{"num_hidden_layers": 8, "hidden_size": 768, "num_attention_heads": 8, "num_key_value_heads": 8, "head_dim": 96, "intermediate_size": 2048, "vocab_size": 32156, "hidden_act": "swiglu", "norm": "rmsnorm", "norm_place": "pre", "norm_eps": 1e-05, "positions": "learned", "qk_norm": false, "attn_scale": 0.102, "bias": "none", "tie_word_embeddings": false, "parallel_block": false, "init": "uniform", "init_std_qkv": 0.0199, "init_std_o": 0.0, "init_std_up": 0.0199, "init_std_down": 0.0, "optimizer": "soap_variant", "learning_rate": 0.00351, "beta1": 0.95, "beta2": 0.95, "weight_decay": 0.14, "lr_head": 0.00624, "max_grad_norm": 1.0, "warmup_steps": 200, "schedule": "wsd", "decay_fraction": 0.883, "decay_shape": "linear", "final_lr_fraction": 0.1, "batch_tokens": 131072, "max_seq_len": 1024, "doc_mask": false, "train_tokens": 710800000, "max_steps": 5423, "dataset": "wikipedia_en"}
Each number is 128 + 32 x the weight over its row's rms, rounded and kept within 0 to 255. Layers, rows and columns count from 0. Numbers have three digits each. The size before them is the row's rms in percent of the matrix's.

# q: layer 4 attention query, 768x768, rms 0.0894, rows 555-587, columns 288-335
# k: layer 4 attention key, 768x768, rms 0.0856, rows 555-586, columns 288-335
# v: layer 4 attention value, 768x768, rms 0.0908, rows 480-575, columns 288-335
# o: layer 4 attention output (transposed), 768x768, rms 0.0845, rows 480-575, columns 288-335
q555 090:174111117127096170135160113098095067166117096124163134198127165160077084130136126113095153084144122120096123138082089100240121052144149132098135
k555 089:125145110139118133115123086159106137110165204187101093083168047173139113153157174098097053141117087120110127147129112135122139178181111127138160
q556 092:146141168140175131220131101123056174156078154092146116103125111130177167137151125193151115112163117143112098183107104124188130165143104147079106
k556 090:126132124131191122156098105075091125119200141178095140109042105103153121167126102195122087068104175110079077064187150137167165123168079097135080
q557 085:109130141134128151084147096138025081121153143109098126147123131139152110095134091186182115094110142078096114189110175150171121173099108133183104
k557 086:111164208108156104158181138136086130160178131101160129155087122117110122094118094144188142102162048099115172152079100099162149108167157158183154
q558 086:131135137124148088166109114147148147191077135105092090148120056136121125125139182130149112137190137136049133166109090074139108115117076126114148
k558 088:121131088178129182142191098130101158158118112102168123054107091097171096142097124156071096112155110126145095145150101101155152157097142083105073
q559 087:105175120116094076123180126113061192134131189207113135114169172159158142130155194089131085089148158117126183144146077090152144076069092101094162
k559 094:143119164060116114128184125169121134133190096105164107122166178029168146154142168123089091091134091112092189136101075131111139094131122118124142
q560 093:101139165127085129105088134129110150115181107140137156141143169111124132178154189181137126121171126161114120122125151119148135081100159061160131
k560 093:164215112119120123149098135163095148111148129134072170174126154162189142167135137132125131098106174124136137188129148138140100112188133069120194
q561 091:156099162147122100127176117193111106139157159111130174205141153133179114167113137115103102156141100170102126098107147113162101105145138151102080
k561 092:154168176144120133115178140161114126098173104167187134150147094141191099184104128125146109094120109169118110111170112117152160126130144078142164
q562 090:105109134104079125098114118150104134198139070189108158139136131118125099148124153137062122174130115139092137154121111177218150171158097192112082
k562 091:084136108158156158102084121049120178151122110135160114112129090150150136157158082123133091168128152137153084178114141117129161106118102156066105
q563 086:147159086105115117129090084107113163108172143162146106091141138089135145153152097095097144155100166084129084049102157151124097128093106139138112
k563 090:098174123151080090125116133185172128148173143161117143117140104160225141123134172057092159133088159120144113115105151089068113175117113105085112
q564 097:138171114168122141133093107139127080142082058104126092117164156122107115141132175099139153124170149129132089165106124086101153081091130055153105
k564 097:110167072164094142088153129138131126099190174143154166079140077100132133127180181068099136137144106101144105115196133085075117119146060070174144
q565 089:129158134157143165128173145174190139152156159131127098157118137136153123111115091121103150155132162085071142105134161153171109142161153169118173
k565 091:134114095155139183138125122110116168152112166146102175091141061065107135180158143153083113117139126151156090128101122151082160183141104233093136
q566 092:154139108102124063135091165117126131183132191136123150165161133122138190163154118085135154196183149099154145133140129119079132151170161093110124
k566 090:154157122122113050154141137141119124155113113112100087118133211117151131127136094113114104152172070110092146112161159073136133120148137140107085
q567 092:098159155115137124145088136160138081110154121160128128127166147134133057122174066204140160068125118144116114139116094167224141167138104088075134
k567 091:191130165134172183177097078116133117159095199140148110133144138147094119115157086114169145107088142126138126131170144129158102111086133147161019
q568 093:163126130135133174154136159129109126115097156175095191102102105163140128049095136115125070145111057089181117129093129143132117143135108125134119
k568 095:108121181165152084133117159142115136196111179078142083085097122133160122043140161119206104219117159165098188154145157116159091114093122186107044
q569 100:100123131127117132148156150153176114141174109105144182134160130123147151148133064186131104153053125113117151170128121152207162144139082127160146
k569 097:144086144094156160115128091127132146165138138152148088138068120149187109150097157137146184151099163095083069182071126044189128147130092129085150
q570 099:126171114162096159104100099191195091186156132126143130097082108114174141138135138162184130098097147122092135137113145132064102141170162078129107
k570 098:123126108196143156183104181175154103160113153201181140092154088127168118171154111159169102086077185154195141068139124124126111109112157132197135
q571 084:097096101120078119086107066097118146148103076131085147111126131162101125116202126168121144120106159100122231072168184147186163160079117139127102
k571 087:160170084138139188121105085127083110124123114125186145163166115152162120157101222162142095169151130100145159137126174077098145059099151096039090
q572 084:158151171176127138088124106172141116167081080118137134124090144175215147128165162050156134105081171157129121130136109221120117104119173125152143
k572 089:116095134177119162118122123135123147120127126138145102098091141118115120175123157123136125079136187199140079095110189180060129150114162118135134
q573 090:127153154108153117145152110105117202107117162116095114126086137111154115118173192119124114101168114150137138090131143130124113110047112098176091
k573 093:125168144131101168170132183117118129090163143123121138103117152069110127131103224084137094129162110132111097117096133121143095086109109110122088
q574 087:133169197122094094178113133107096114159218096136110100128120123133183138127111168099096083137108133144118143087097134123133148159111095109151166
k574 088:125099161202067119130174145172126225137138125166098108117176106137126086155122166171145142073149131151158136151112131127156165112133099082140107
q575 086:114125103161177120122162079098088139127136081078143074119119086088164139149164103129128166127095174130090118172114135139126131112103099199165144
k575 087:119125122109109142156106053146087040085127106127081124108124145109139103150142110088150138070177106106121062195124070086093201149053121182123118
v480 085:142152148174110163102144121177101094134149131088132131098110078173155119185155107156113090141171125110107161113095174187146149136099134109097096
o480 088:092136162096154159143112154125175089179140114203188112140082118092123149118114136122138159123194143198080105127154079089158061089119134173096121
v481 093:142130137067154150127119056125086155150104174095117043089163158122111067124189133109096148134133138151116096146144087086078135183073146132129155
o481 095:149118135184082156129090087166171095134171091074113124139122190123119128157132124179148152084136131130085101129124107116156107137088132085159093
v482 080:120098162156089123135145132136171174104118120101153120081170096159142115216126115147148151100120063148128080173124185139155129123100100150114167
o482 090:168114108122128117132099130135126127128137110129089095086102134109149079150092095123146111136083169125158065087173107091099110210105128174104140
v483 084:132170150100138077152122154169148166146153131107132111132170114160092090128159172178141086126146074160088111005094130172151064048122098056108180
o483 092:091138118157116156061143063135140163067050113142140115157090153129158061137063164135140135071122121091088167138132094093119134111150125104146089
v484 092:141119078101125128179155153165164111124112150080154060179131120081095082160193092078188165107090164110088136136131147142119133148099118077099080
o484 102:132132107148175205117100149106147104138092118110089081130077131143125114146148153154096125150127129101159175147137148129125093186104193103131148
v485 099:149153175188129115127132158133136072163096108100090194115117156094143170154117152104047115155160078152119101112148138171086104136177110124142194
o485 103:141172141098101094168107120198095175122125089134121151154171103133142114125126125116161082100163113150116137058181131174102119124132163166160124
v486 090:084092104138140101121128181149120153143103124119088167179177153211121087157127149093154131126147116150122154096100087101083176158168067107147067
o486 093:136183129091079161189123136066141168086156138121095162148114092164087117134081127106121108196119099104164088131098109101108052132072123132109108
v487 082:093117109102188118141189153151136107113157151125098132129164083100135093182100110166084143066202144122128150107137093099157114159134082090131080
o487 088:137158109168063104133120145183144074126165152144109103137127146068119176103155123067115103186165139099151143159103189106148153094103137107192133
v488 091:107104188088092129157166117160119146123089109114076123153155133112103129127086145130116111130145093074088134129153168102115158139137131084112160
o488 094:139103116152069112059111074105115168150083159090140162083098195119085122116135115156129200159112132098132146135124109155132160141099118100102095
v489 080:130158160157128126097161123173058157189183082192077133101104144150140117175103118129090125100116137075088063168168103144054113168166071151088168
o489 087:155132100153098075110145129123128099081163102058143161172157123057121070095135100133112124122160116190148126088116104118106140173097095119136121
v490 091:095150095099140102123117095165143087163166131164146158112129166133129128129091106148104107083214103121115176113086170107134101085166090134111132
o490 095:153052137130108119101143134185165163099166135072121122101133130121090090136124102107143160119094141148152093104119086135136126154137198093144203
v491 078:153163116102166151125111159124142115117152081135118100078154094121140166142180171096148105199117168122122134106129182064076119090171088120119186
o491 089:162152160114188112143103097124123191157106139126083192112120173114062111158137145103081104172133140093147180121170122111130131140177057109088168
v492 084:086148092096121180183148111090150109131141112117112136116145171130125093161087117131106082105164166134134193138121180095112156088173122090177084
o492 093:091163136134096073132167163154122151110167116148158140079063184105146173124157161110082093119151156110118182115078082135102144159146121170172108
v493 081:157123120164156076093124131104115132137167170096128149121136132099133061128118100120114127116140174155151174119083092104119127127085111169110166
o493 090:135163174171129106129086096181143164160104138157150101063111153163111140111134097140202177101083143192151158134141112134153117148092138140089093
v494 083:104094090172118144166118121140125097169102131098148145055131112122097181104143130174133142114138172101153162144141074091104135092135143112100101
o494 089:139095165156176157122181169134107129098169145137122157125182141128178137149147139152127135146218110145098139155177121132087110174144044113121113
v495 082:137094112141122110177160149130091113099144151176211142076100095126137199161097062152124125115168095117111171153102126171142145147132086167104096
o495 089:107116129114127116125119117132086106126150125166117119131200114157112089096125190151142152134078117081164166157158125145177061096135119139123087
v496 090:115119188130137166112147120125153157068113164104127077147134119115118129092123136152106206173144101141075107138102087147124171163168125171154088
o496 095:130140140103141129109127148122117150163056131101060191103160132107181152098136124137096135195172156171152113129172105107128076098098141184117157
v497 090:165117093163140196163133112156114108092108108081108156119109148089158137165072159139096132127152112085172153128144147109126124099177123107109174
o497 093:110117157151137115174126124122124091132151129188138061129135149156113146106185110120162109161174167123147111128150175164062159132113136153095165
v498 082:129128085125139174112164097157160100148126211114087119107169119086117067160092126130135104113158109141109168069114122116138109136113112142149107
o498 088:164138131110102152126132161120120094099131132097117078173136091155132120137096157099190092146084116165108119151114150166160102104142107083108140
v499 091:137152109113154083117138093122143183174203174146121201120151170107132089109107106104147117094132174074131121091135118114185099135078080156110155
o499 095:157129139159111159107102145122140120131131124118114173132095108101152118139120126149135146120112157132131107127096114159090124052177158156179117
v500 088:161112126177137162125104153092080115103131094164104131119089159145113094143104237183119111145179121193156133119083128123145061157143127115101092
o500 097:169151114138087099121135175149145164112115167110076106099122116122153133179154114098076111110144146122103064109130178074115118078093127087106150
v501 097:102148144136087094138100113162140255092126138189129104118105101172131176160180127131146174061109112137138118198091160190117125139144155092137084
o501 099:050123085154148107140168077163154123103181148147148131126138160094112161157180068159108123121113095150153195137097122090164080161119143126140117
v502 082:133092103161122199102126171146093106142142130101104124094063157164110069119082112158118073110127199130100084122140186148132117112170115122160057
o502 089:116128135128113153146151152130157087125142154138164114136086150129145127152120092098196148113187066161127058151110116142137143115178098106069074
v503 082:168101123116153140124167129182092097089105099105181173139128141160158066095127155129164164092203102138104135145152129068122157098140130076105172
o503 090:149147118082134142131108126140146105177124100146120085117116120120108126172202175157136158141117155087115150157121124182176071095142125095145102
v504 088:098169173150102127176148143170123111173120085154143092100187129149107123147123145137171097165106190155196121132103107117105125107134122087120130
o504 095:176129197111141160112148121129133157110107161175153132152115110125164158085101122075118096156096111105098189144138192129116100118124112155126129
v505 085:152146101158050178148131160174151086138095121116118172124118140113186128178143145157177089138114139164171140166212111116085181142097148088138180
o505 090:119110142110128126135104133108096099109147081116109117174165132149108127156128104118109119105137161149162125144192133125123106128108131174144126
v506 081:183173117159116142170104179206158092097095099124161118118140176163161143197193123141130115074121150139148184130168167152142119118123087122095120
o506 090:086067145137179158105110116086158121144130118181142043150092111107081046107134082068149129087134130156099130137096079197131168114096105138090146
v507 095:086117120116137158124167108161127128141037106120119181149047102142090133097092104140117144070092088103092133126134088130186120226117107130130067
o507 097:108100134083176139175108100125109095125163154197148124121111202156099154109160076081111159183142144088154166151071159100152154119158113164153156
v508 087:126152120127144115173110116110120139117102114112128063132134166216129112165100126108052085108094139169140096121135089090148118154150114114107123
o508 092:111114099097084145165134143124121073124132151116127078139114073132147134074109122120107152204123100103106146170126119173105114109113103124151108
v509 081:133154138120094115159084080036119145100138077075114109127076110115141127179073096119093208083102152134138112131137161155109133078156145163105146
o509 088:168116082095130116067140114155173106120112127077179146160143134095024113129166152138144150122100111131093084154122114083125156141089163138147135
v510 094:126132155118090160136143092140089115125109142126115112139151142161115067119128156108189130117187113136172094119103128191115122088117122088106144
o510 095:135096138159129093105101123121053152153172116169138123115127183108091129103112096125093192174137190108133074142105098133074075139132115050087112
v511 087:080140166152137131074145118123138172120146141205172138138117119185159173139108150093157145133131148084101114162133126127149141098095107128117145
o511 095:184133154133136110129097181082165092102142081112148136147190142051093085150158171152125126076097133139138138126075106167165161162157121123128139
v512 089:071157112120130093051075151096126139131138107121072133107089155116145133080117123120073139060087137115086141122116143074113129126146170124100166
o512 096:097133135108148160167109102178111085031155140090185119132101143143199140127104157148116120120168110155101067102120075161151136198175117138135153
v513 089:108121118130122178136150178114104159128097139146132138117162136116127087131166109142115150122177097173175117093146146156128115124135106124129079
o513 092:156133144204106109210097100121128134173121103093108142134112050124131139155135098160121123115142152119101129175127168112140098149123099109117095
v514 090:115176098171129082136109097183115165130159135085110135134174100171109113136190161130162109129099117094127153105128155150155132135115155081101101
o514 096:106132118178146179079187043080156097151155090171127080135078084113075127179114111130115145170100082159124129108113080107048155121145095085168156
v515 091:159105098132098108176165122074126146129080104091107063107125128161136125129100079166070156144107148145123080134150110148172096150146140140129127
o515 095:075178108147153120111102203171078109121092139136116152129172081079196133078131074130120132116160131183093115161111126156135137129107146220130115
v516 084:094177064106132184095110167126163152112128092130111168174170140148132168112158153036102146145045146137105097147086083034121103145128099156155139
o516 091:143057128141142119135175112146113081144113067038123171133110095123178133127124165134104122154126084077116077111167121164168128076148179117154155
v517 085:077131129196149108123166155147153036129124081143188125081078097119111184129198166123167178111137119104136130094100166190135129164131158165137050
o517 092:140105135073155151154095114167162225114103203141068124107162165113119117137094070116146131161121119097138133171162135058171107073122114143151194
v518 084:133094140183132121125138137096117138208099094142128149084130099136087124153063189182135121154159150137116116121116102176132139121155125122134177
o518 091:179142112074111078142128113112087162123141147193101141126072105189106141113103071099129138100145134139158134103128157159119148097142144136152115
v519 096:131139102097102111146118112172174081074161127133137159117126152194104188153182183118120148131150163154129086124129131061061151126149087139108163
o519 099:098146107154154170162138115179160128139121117133150120145114178090142098071151130134171155134138116120112104122160137145128133095079159136080125
v520 090:113098111147159144154121113117165136142151187115154095055138121102144202101132185120120171170118147163119188152192126075130100123115088143189107
o520 094:133129076177127151150088120176147140145159062110141156098153105153166129122113126093145083136180166139167088126066111119117155102148159142104130
v521 082:168082149082179112133180121165143134160154157138085141163157086140091110127140078150138107098142114130127217087069059118128128112085151143130140
o521 087:126180114130120164070058126147126099133126078117117125148154096126130138113156143108160168106101157132168122138144171119175165092126114127200111
v522 090:176160094141129141126065131165143101167114127100123132124167135163144220138192078103067143179134148128162120133192173106146148099115108145110108
o522 092:119145178165128156141154157174202102189143099124105090149161125105151106205081133147116169115151125156096118077106184133081125193147093148132159
v523 086:111108106100124102093134094051115113156100154080114151077183110086140054104147106136132110115193154146164152049166060148187088079177138170119125
o523 090:143129140156117127083191169132110141124096103148166069162150167180127111163111079120116166218089172094133139078147109126091140117167133119135146
v524 084:083071167130166140137089110099117199214088134116114187157103069123109118103146116101102139119139147120103144148042097145139121159141159092100255
o524 093:129116134103146137106156100128132083152092125084126109128099170141082116128080128047120185126146121114166145098137141048164125116148083115102152
v525 090:155133141174151149152052160132139184045147105151172129152125107119179137122094193132099100179102153100146132114183151098172141128075090084101110
o525 097:167140150140098059114152059119109132197175107110105139140120144083145114146170113132107080060206121121066137129062080107156130130101097120091140
v526 080:111156089134124147091142151106114105096141153105096193146132116098148105157056167179118121136147118170101136105121138170173171136094131145139143
o526 088:105064144188122176102120078157121162086163111168085105078105211126102108077110114157134118111149127106153100141152132115127142119129133145086122
v527 088:080093135058110203132179124119152097142128117093111064100072097093133098125149132140141141141122105122140108110130128126151164128137143145175122
o527 096:090100102091164190151065070099136146162100150168113128194137161196114141163108141150194118107117145084154118115131055098098149149145096127107124
v528 087:157110153159034121104132105202119129120098182098097096100158139115209188129128128140105163155096133145133169194139187170143105116132071111138196
o528 093:100165143130136143182157103189086114062109117130107099142235158157172132099145072125136117140120124174080083121128162099159088040133185172110130
v529 080:206128182159112125157144111086101104137108146111072134109161098113124092151076133132126206119186092103157123146104131127068108152134142155170184
o529 088:102136095094139111155080132171079154098151164145155093172146125136149167103136171162125153160128121148106146150121087099116179104120166110145132
v530 085:097153169136124193131101112146169155178097102112110096140112142087138137141056094111028075148153172109164112123109120082111136119181093110166150
o530 094:121132055121120098138182059093151156096206089101122128109123135202095161134104100077172173140122120074126071134131141173116107141093159115106143
v531 082:100140101121157079053116140124077080141184060153192126139081136156136109133118144126163132123124132182135177137062141117153194094065154066096182
o531 088:087097116155151180102131091105141197111115173187142113115102119120137140069141189110089155160114082130117176117143152147135104153154165147117170
v532 083:136126081097140119085131109097128132148181130148099105140121094156102086131088083143098063175116116130153154103131114179132123108119105158122145
o532 092:169142180132042121145106143186120162139186127140175164121132135105148095155133102145185104068100141180167146091185147115128088149063135121155138
v533 088:146102089181115183120116092109062054105161108108151176071108126164135145124166144136148148142084063109174159109116124077100158124105132166195127
o533 098:085133093130092151127137149135119133140089148157090133145132193103111113169113097094132095125075103163139189139152143152146129160098111142099144
v534 084:118127122111125098093108135202094112151165093090124104169131126151163131188183125091134096117109150106165114106124121146083158131084092103097133
o534 091:162078141099150172139150120100114129118118108160089144109121148156117092084130117136101132183095157123101160088143187150184116096118123110092177
v535 084:104121134081141153096140076157193109128169174094178182123183088136094120129073067134093087134101155167044149109106098153115148186091143076138157
o535 088:125140156178078126157086164099090153150073140134065153155167152112165136057185172188143168115138105128104165130131137148145096063102144129156101
v536 088:108114139107083146145151128151108118040129114158079127165130129143118174152108154123132116091096123129165109125157161112147105149168173145129197
o536 095:108159150139187105130180105078054152186121210162114072065055142096094098125131163132195137137146132067123141117158103145063089128128140107119105
v537 085:152144079156118109103081064103123123141084111117123142123138135136161126071096130127082049133141116157148196070143117147167189082085123112181117
o537 093:125122126132153136118189058130092122070133162124166088103110141179183133200150125130076111170149109158122131125181092077134128084132155174116197
v538 087:091129136132088113087100119157145123105163116146104131097155179154137118094080145147154160086193109154102174166114180200121115127084121131115133
o538 093:141165163157157128204186182057149071186133096069136130115182144117087181124172127120158138104095168187113150133130118127085131175093135148130107
v539 087:126168152143106085137124153104126141128062141151204132153109101143116063140137127159178138143084109144154119187098149122104088117145137099100057
o539 092:120165116125127062159185116156137142112195160143166152076138117102142157147123148084100158133147192090109112162128097106125074099114143100135108
v540 084:130106087107161096165107119208152149112150171152175117131156135105071130091129103112145132106111165121099169070089144118057120154097117089142103
o540 089:123133115189131134127138162121130157173136115134155141170127116160128136138094147167155136164092167126149133137074169157134138126095119028176096
v541 084:125113114120172052158148183184109129143127105152069133083091109166090153137131102083150079114126118121135047171142164127106103053096090110146127
o541 090:151109142089176142134183122183149115114190157147161100079111152024227157126140109129120090126100134112182120123028078138117208131099144098151131
v542 080:094171175131121182132139087086097147183182112129065112167120105143123109103112142163096111125189113172160145151168115121142122119073180115189137
o542 087:133072125087152122212159087166167111131162108070109219071067163109150088120135174112142136127053084149076164133044098128137117151171140130141073
v543 088:094206133177064218118118134089098140114093134105154175144155147051129150113130145159130140059214109089153144099189141100100129166143148162161131
o543 093:129108135172110052132167075108068138146134162146096113179123063156145131095122114100099138152126145177177115109136131145155138138081133122045183
v544 090:106118152165138127104125184149189162138142124149129136095125093114099072142101090158032087089058135216164159177096132119176146127109121138097038
o544 094:173159116132101126082100103146110092076176130151141122139140061160119130115117067121155157137115140157136147051150124133234075113130096194065195
v545 091:103112152122146100200123153168145126159104121132121139153136141132118126109086038124128174081111132129101119182153045107162144175138131116127093
o545 094:156147096148149093120107134093111141156184116144121123159155132163080102169169111153106139157129094123152137121123158169120140184130153183092151
v546 093:144126184131163180143158182129131101098115115151119128084130132143075087133147161114095095148124144140087160177140125165106155162138145104130139
o546 098:166152115077127131094106123161112100173197125133171095173118134088109117108132081140154137150093092107111099200062123112127123095180110133142098
v547 082:110162159116125131057087160160134142087106104090161146119065125119111087126124070105122093169146136172115198130174105021148136119124133141150133
o547 088:130115085157105117147114142100131100164097127206110090112146105142115101131108083078079089116133140103117152127108096188069063149122117133114113
v548 087:157100138151134152134091109165122089186130139113120117133196127151157134212087161153120067161151167140144162123138186181037143137117101112126124
o548 098:137137125141143112102177119088046172118100158131131121108149151098108109120185153061116158102139139105156160112119139085112119121060096121116171
v549 088:143158115149140110174125128094116116096147185146158142166145132119129080130143070183192176119119144131142136127120141114141094127166109138176092
o549 096:131134145089104158137114086119152143129136141169162098155123096153107076161105187122099150160063131123143086092174149165126161125148077140137112
v550 083:122135182138089186136147103071127118160078116116092161128126113101107159173044138105119119168134079073144157156033137106131126097116113160142178
o550 089:131092133104123120091137124040118165130143135129082140115136167204109145149155142130113136135125153213146100145159152152143137141141116139052168
v551 093:159171091177181162105136146107112133116113086162098147135120116086108182137110176155089123173195094079096162150082125124180144116188088143092129
o551 099:148070136097187119114121134106089115117167133092156167149143167117109143115167147092112176104155135135126111091063105112115140199165105125138175
v552 085:109124162110156186114125113184113125140120100170172178166100170113102053116062173145202122137088113148119098109109125165112113161200177113112171
o552 092:149146145100127154131158086105170159152122154089132142118088157161081096174146099113147132094127105124082109108191150122111147113128112158136081
v553 087:173156150111085190159126167072129090072131118131152137081153127124124138137154139077094084096157095104170141191087159053099135120164146123165101
o553 092:110134115117127103145099074118172167174071164075123144134124132110124166132090106137140119195114153108107128102135151161117132089127153065151123
v554 089:152140086144143136078102089132139107158167098100122132068150173105150123104133195119124177113160107116163100053143141118094141111099102216124111
o554 095:123122148133144133127132123159150158104083127080118172157107142062104136124164121185154122139106088127143147078106139133108133140166170093189144
v555 094:135130140152105153094125158125137142158127089157132117089122133136124219107133115129158138149141095119107155140122072180179103136125141104089090
o555 099:160080121119132121182135147130118140180186154192173106113169135144115088170124104086188131097122191154168101158131135157147115118145180175141181
v556 090:136104136114109150154139126143133133134124094106120143127151146180138146143163188096130121077116149120077018167111140170114145105141163076124157
o556 092:104179099142089119135140107142102104147156150127159145140115181149155134131138166132180110087174128136082124149100093062117168096115157180194122
v557 088:087070075142075163120120145093116101118078097106089191075162120119151156103124151109089150139123150168174125110142110094136132059082151154092175
o557 094:095120136189185160105103083131130144096137100085144112156132114187063141100111124152157126167077163074095148142146175121147154193154171118113175
v558 087:162136135123136150117122124058128159111115141147106138107128138179150084105181103151156122120062116097098141154133116156082165119096183058116110
o558 092:126211097115031084144159129137122140150153161178129166107171135065170168138120171125151140088151149113142170163130105092085121153157133117167149
v559 085:071087167158133147117114151094159113158122166091116063148170163129129135115113187122087093190091159130145113088143125143117096150108065078155173
o559 094:116109159149078118050121113112096147100114059121125139128198126176104133087129203162157089147101108083176146085141162150099141044120113093173109
v560 081:107122089145099144171137127161138151129078123180119076171122167115102104121191142117120074143079142124163101125119097064126095172108109179133122
o560 086:126102148130101145130171134061156113152076093105107180052136068097110113167143161118136117160124106106097146106146139128120124127149141076140127
v561 084:145106117100141157157111148089101077109115166090158120104130113087137058154139100134042117117174118139128147131121109177138144117178165169140138
o561 094:155095120084175115141152117121125118118149076092165156129130121122117089126099124139155148130110137154112095175148094144144170107117074105164160
v562 091:129097136096140150138131131184146098169169148116096151148132120115128084155057119104070097087107195147087132111072079103141107137151102091137102
o562 098:126147095153099149134121191114163024141087126137159119096098110159093107077111099111091123121132077182098123117177073137097123111114163135219086
v563 083:159157174147060116165059183161066083153136108070086088120128157103084118176133186109140063127173134176126142095145125147194155115188111136140152
o563 091:153106146124191140084101139126089149096106147164130123139149150099128127077107131128085116142140099152110111153115163159129075118138119151106128
v564 081:104204086133086132144170102075136156116105195109137117127082091164133160142138131123133093151212048043174121188084082174133156141110112123106152
o564 090:185058143044198118152126153143073132142202092163130184097144148139119143172146123122084123140099151149105083200116134115159131118116143130139173
v565 083:132153149204148175140087130104150155142132138132108104152170124152084115114122137114135151152129170093109111114098135117094137155171106113086095
o565 092:116124119175103137100121139118150129098075079190134131120113069144149145142100084153136108168132114181134112125173094154109056069099115130118132
v566 083:161135121117131162185148125109067119060147126172087144137140131144108093175111155102133146089156129077136127124087142097129132144153095155120106
o566 094:060132138139121080149155125114089107145096156127070133090113066063111110092117084112090092089235105121122110155164111121057152143064077122095076
v567 087:179052128155122170042147184148111125065114117134174097102138093109143147098121064103116133173120151169173094155162033123099126143090063175090100
o567 092:100182113142115110123125160144195103104135147116105181135175133138110082118164145141089111136109116100090099082091101187156131147120214152103103
v568 089:102152133135105120114158142175139089145137138095085148085134121145106065185122146130099164132164128100082104165191134168120148143102153158154119
o568 094:132145168137117121180160199124134119123125107145158151118137152092146161129139093106161100094152140195151076155120163144103122139075134138140194
v569 084:126131130138127171165114120149137108137124157150150151117105120162092186170132127181171166148107093157128078166159086118095115105142141134140159
o569 093:068155074078103120112131106097138080086084093139090143135174098089139095146123177112150060115104116118149156115143162119075163134121160133104135
v570 093:073091088110118165127182115148103127114061149095179114143157122099164116154192110131155104168140111165165148159086062120174165155114162108149136
o570 097:133126139092116165161067090140140130133163107053129177115163064138133139151105115162164131152073149121122165181137148119149110030070166143139105
v571 084:147172108126123133166126173203133101098132159102121172070096127192143165097158202077111142146149094137123073174124100122133144095098128096144150
o571 090:077134127114163133109202136066121137164105125077132139153148171055121116134106135082133130138162121116105169131172132167159117152156127169136093
v572 081:100097170096121144141065082142140096075125123168134109124180105075169141166162103127165145116124102125136083093142082101144124143158126170079153
o572 090:137122149146195086151087163137146146159114175153136177151201130088081146110149131111150107171121109140112114181103148151183158067133142118116141
v573 079:128137143145145094092086107124144095168143104124121165147098168088104073150047093147080091093123088161125127097041179173110108135083147156142107
o573 089:136145143161087110185138160112134167127148143143153093104150117125143115087118157144111101107167101099177098139189106184132071174123095122077112
v574 086:169115126091109181171142121181145049179110129117146159143109097127077102079106007157142199075099132113114156110105143139059128161111156154126162
o574 092:122175131156098168108131120172100170098137178108075137100137114120171089128111114159155131095127071105124071174164186135212164114096148094108079
v575 090:137117120140174111069135180183138181157197104093135169124167120123084131113173181136137144128115061130077158142092184115120167089065135132125156
o575 095:096103170110152153113189097110141117096104200135165078163060136142148086100085125126113203093114103141159127101105101151148098187124153158147115
q576 106:059145144104200167170157131105119090128133117036140140073114123123172151122088136180108090124074116079156179160165151121089115096125151081123128
k576 111:174122137178122142166139099192167111091125132081130153162140202072129117107092113124121104096123087124224162091176139129121135090109104135134105
q577 098:137157084116161093133118091122157148195110140140115164101125136093109176151155202152082094113105147110186121134142134145072081138109173137133143
k577 104:146100131127123123154081129163117170152098120147136116131129120104126158157154085145109117134133128112115128112075096145207135071113164134137163
q578 103:104129098154086103121123136142172088137121103084132131143122111153118189171110161076079137167151126142135144111201058099122073189127089133108063
k578 105:112095145139130137074144148164149097145126108058117108198062126091138170113133178067198169149154129151109159164150119165163140163082100133106095
q579 102:116134177146195137099124120147176103108088210132165105086144114094095135169132073147142117142093119131150173133133112131142137133065067108103119
k579 106:127168131138128070070193107165167115140104191088135127101168086096116150142117131180231092124116119143069140071162119081087103122111097131088120
q580 101:152125126110159155101106195110159092146112132160106068111129156125110145157165121211166113139134076163096122126126191122131106110120124156173157
k580 102:153103136083148130111101157104149109162137128141126163089084200100140072140195116121118118082132109148097142130068076142125168146121174127124154
q581 093:113172125062113125191055136138069128131163097171172159152144185104149144150109121147105158156023156142156206160107189143211092142112138176135156
k581 100:147167125084140098087113129088189113141084104122139103156136143131112103144116109172068142106087125155127161159104113141117150125088165186072161
q582 103:126151119123108127156157185166137141091193112143120114121168115110149093160119068121150206177197140146136143128115058135132132153114151180131125
k582 109:091112101101147148148151113107107141127115133126105093093141137078105107114094116137129149113147075129116120178103112093189099063094154139121151
q583 101:148070115122143102181115134154159145126118151081159098141140139161118120120133084163119119119172123151187161136151088124137157152110117123132103
k583 109:065184136138196092142090095105126148142135107096092096130095123173140167126151118150123143121119115134111153055137150097084124105106156126109146
q584 103:105108125133141148154101096163094145161136123155152123149083209123159076174098124097107126095121123109120134171123145154165116151166150136125166
k584 108:105116161159145123133087144213114127101150150143140130111110171076098145093131128131038092067108186135113121140096085128115109116118146129137181
q585 103:122144069192157148155145117142093113148071092141140132105129124103164164106174164192131136142174130131121073132103153148114102108092184148136089
k585 105:118122062118131116132108153133159146160116068117170165126139122118059099093139114153130135074106161093116191131152115154141121141100155146134127
q586 097:197101163091167078136133123091124133132132104152142133153158092143131109157121145166095099114169133172130115117132098099134097143086087144122193
k586 103:150193126134147135162140122070126147154136126103098192117116107168178146118126091154092119112141129149089078148124133085136134165170145180071163
q587 099:125089090145160086041120146120109112101159169063105170075130129128103123051117110169156108130076122065152136114140125103126141082135147130142111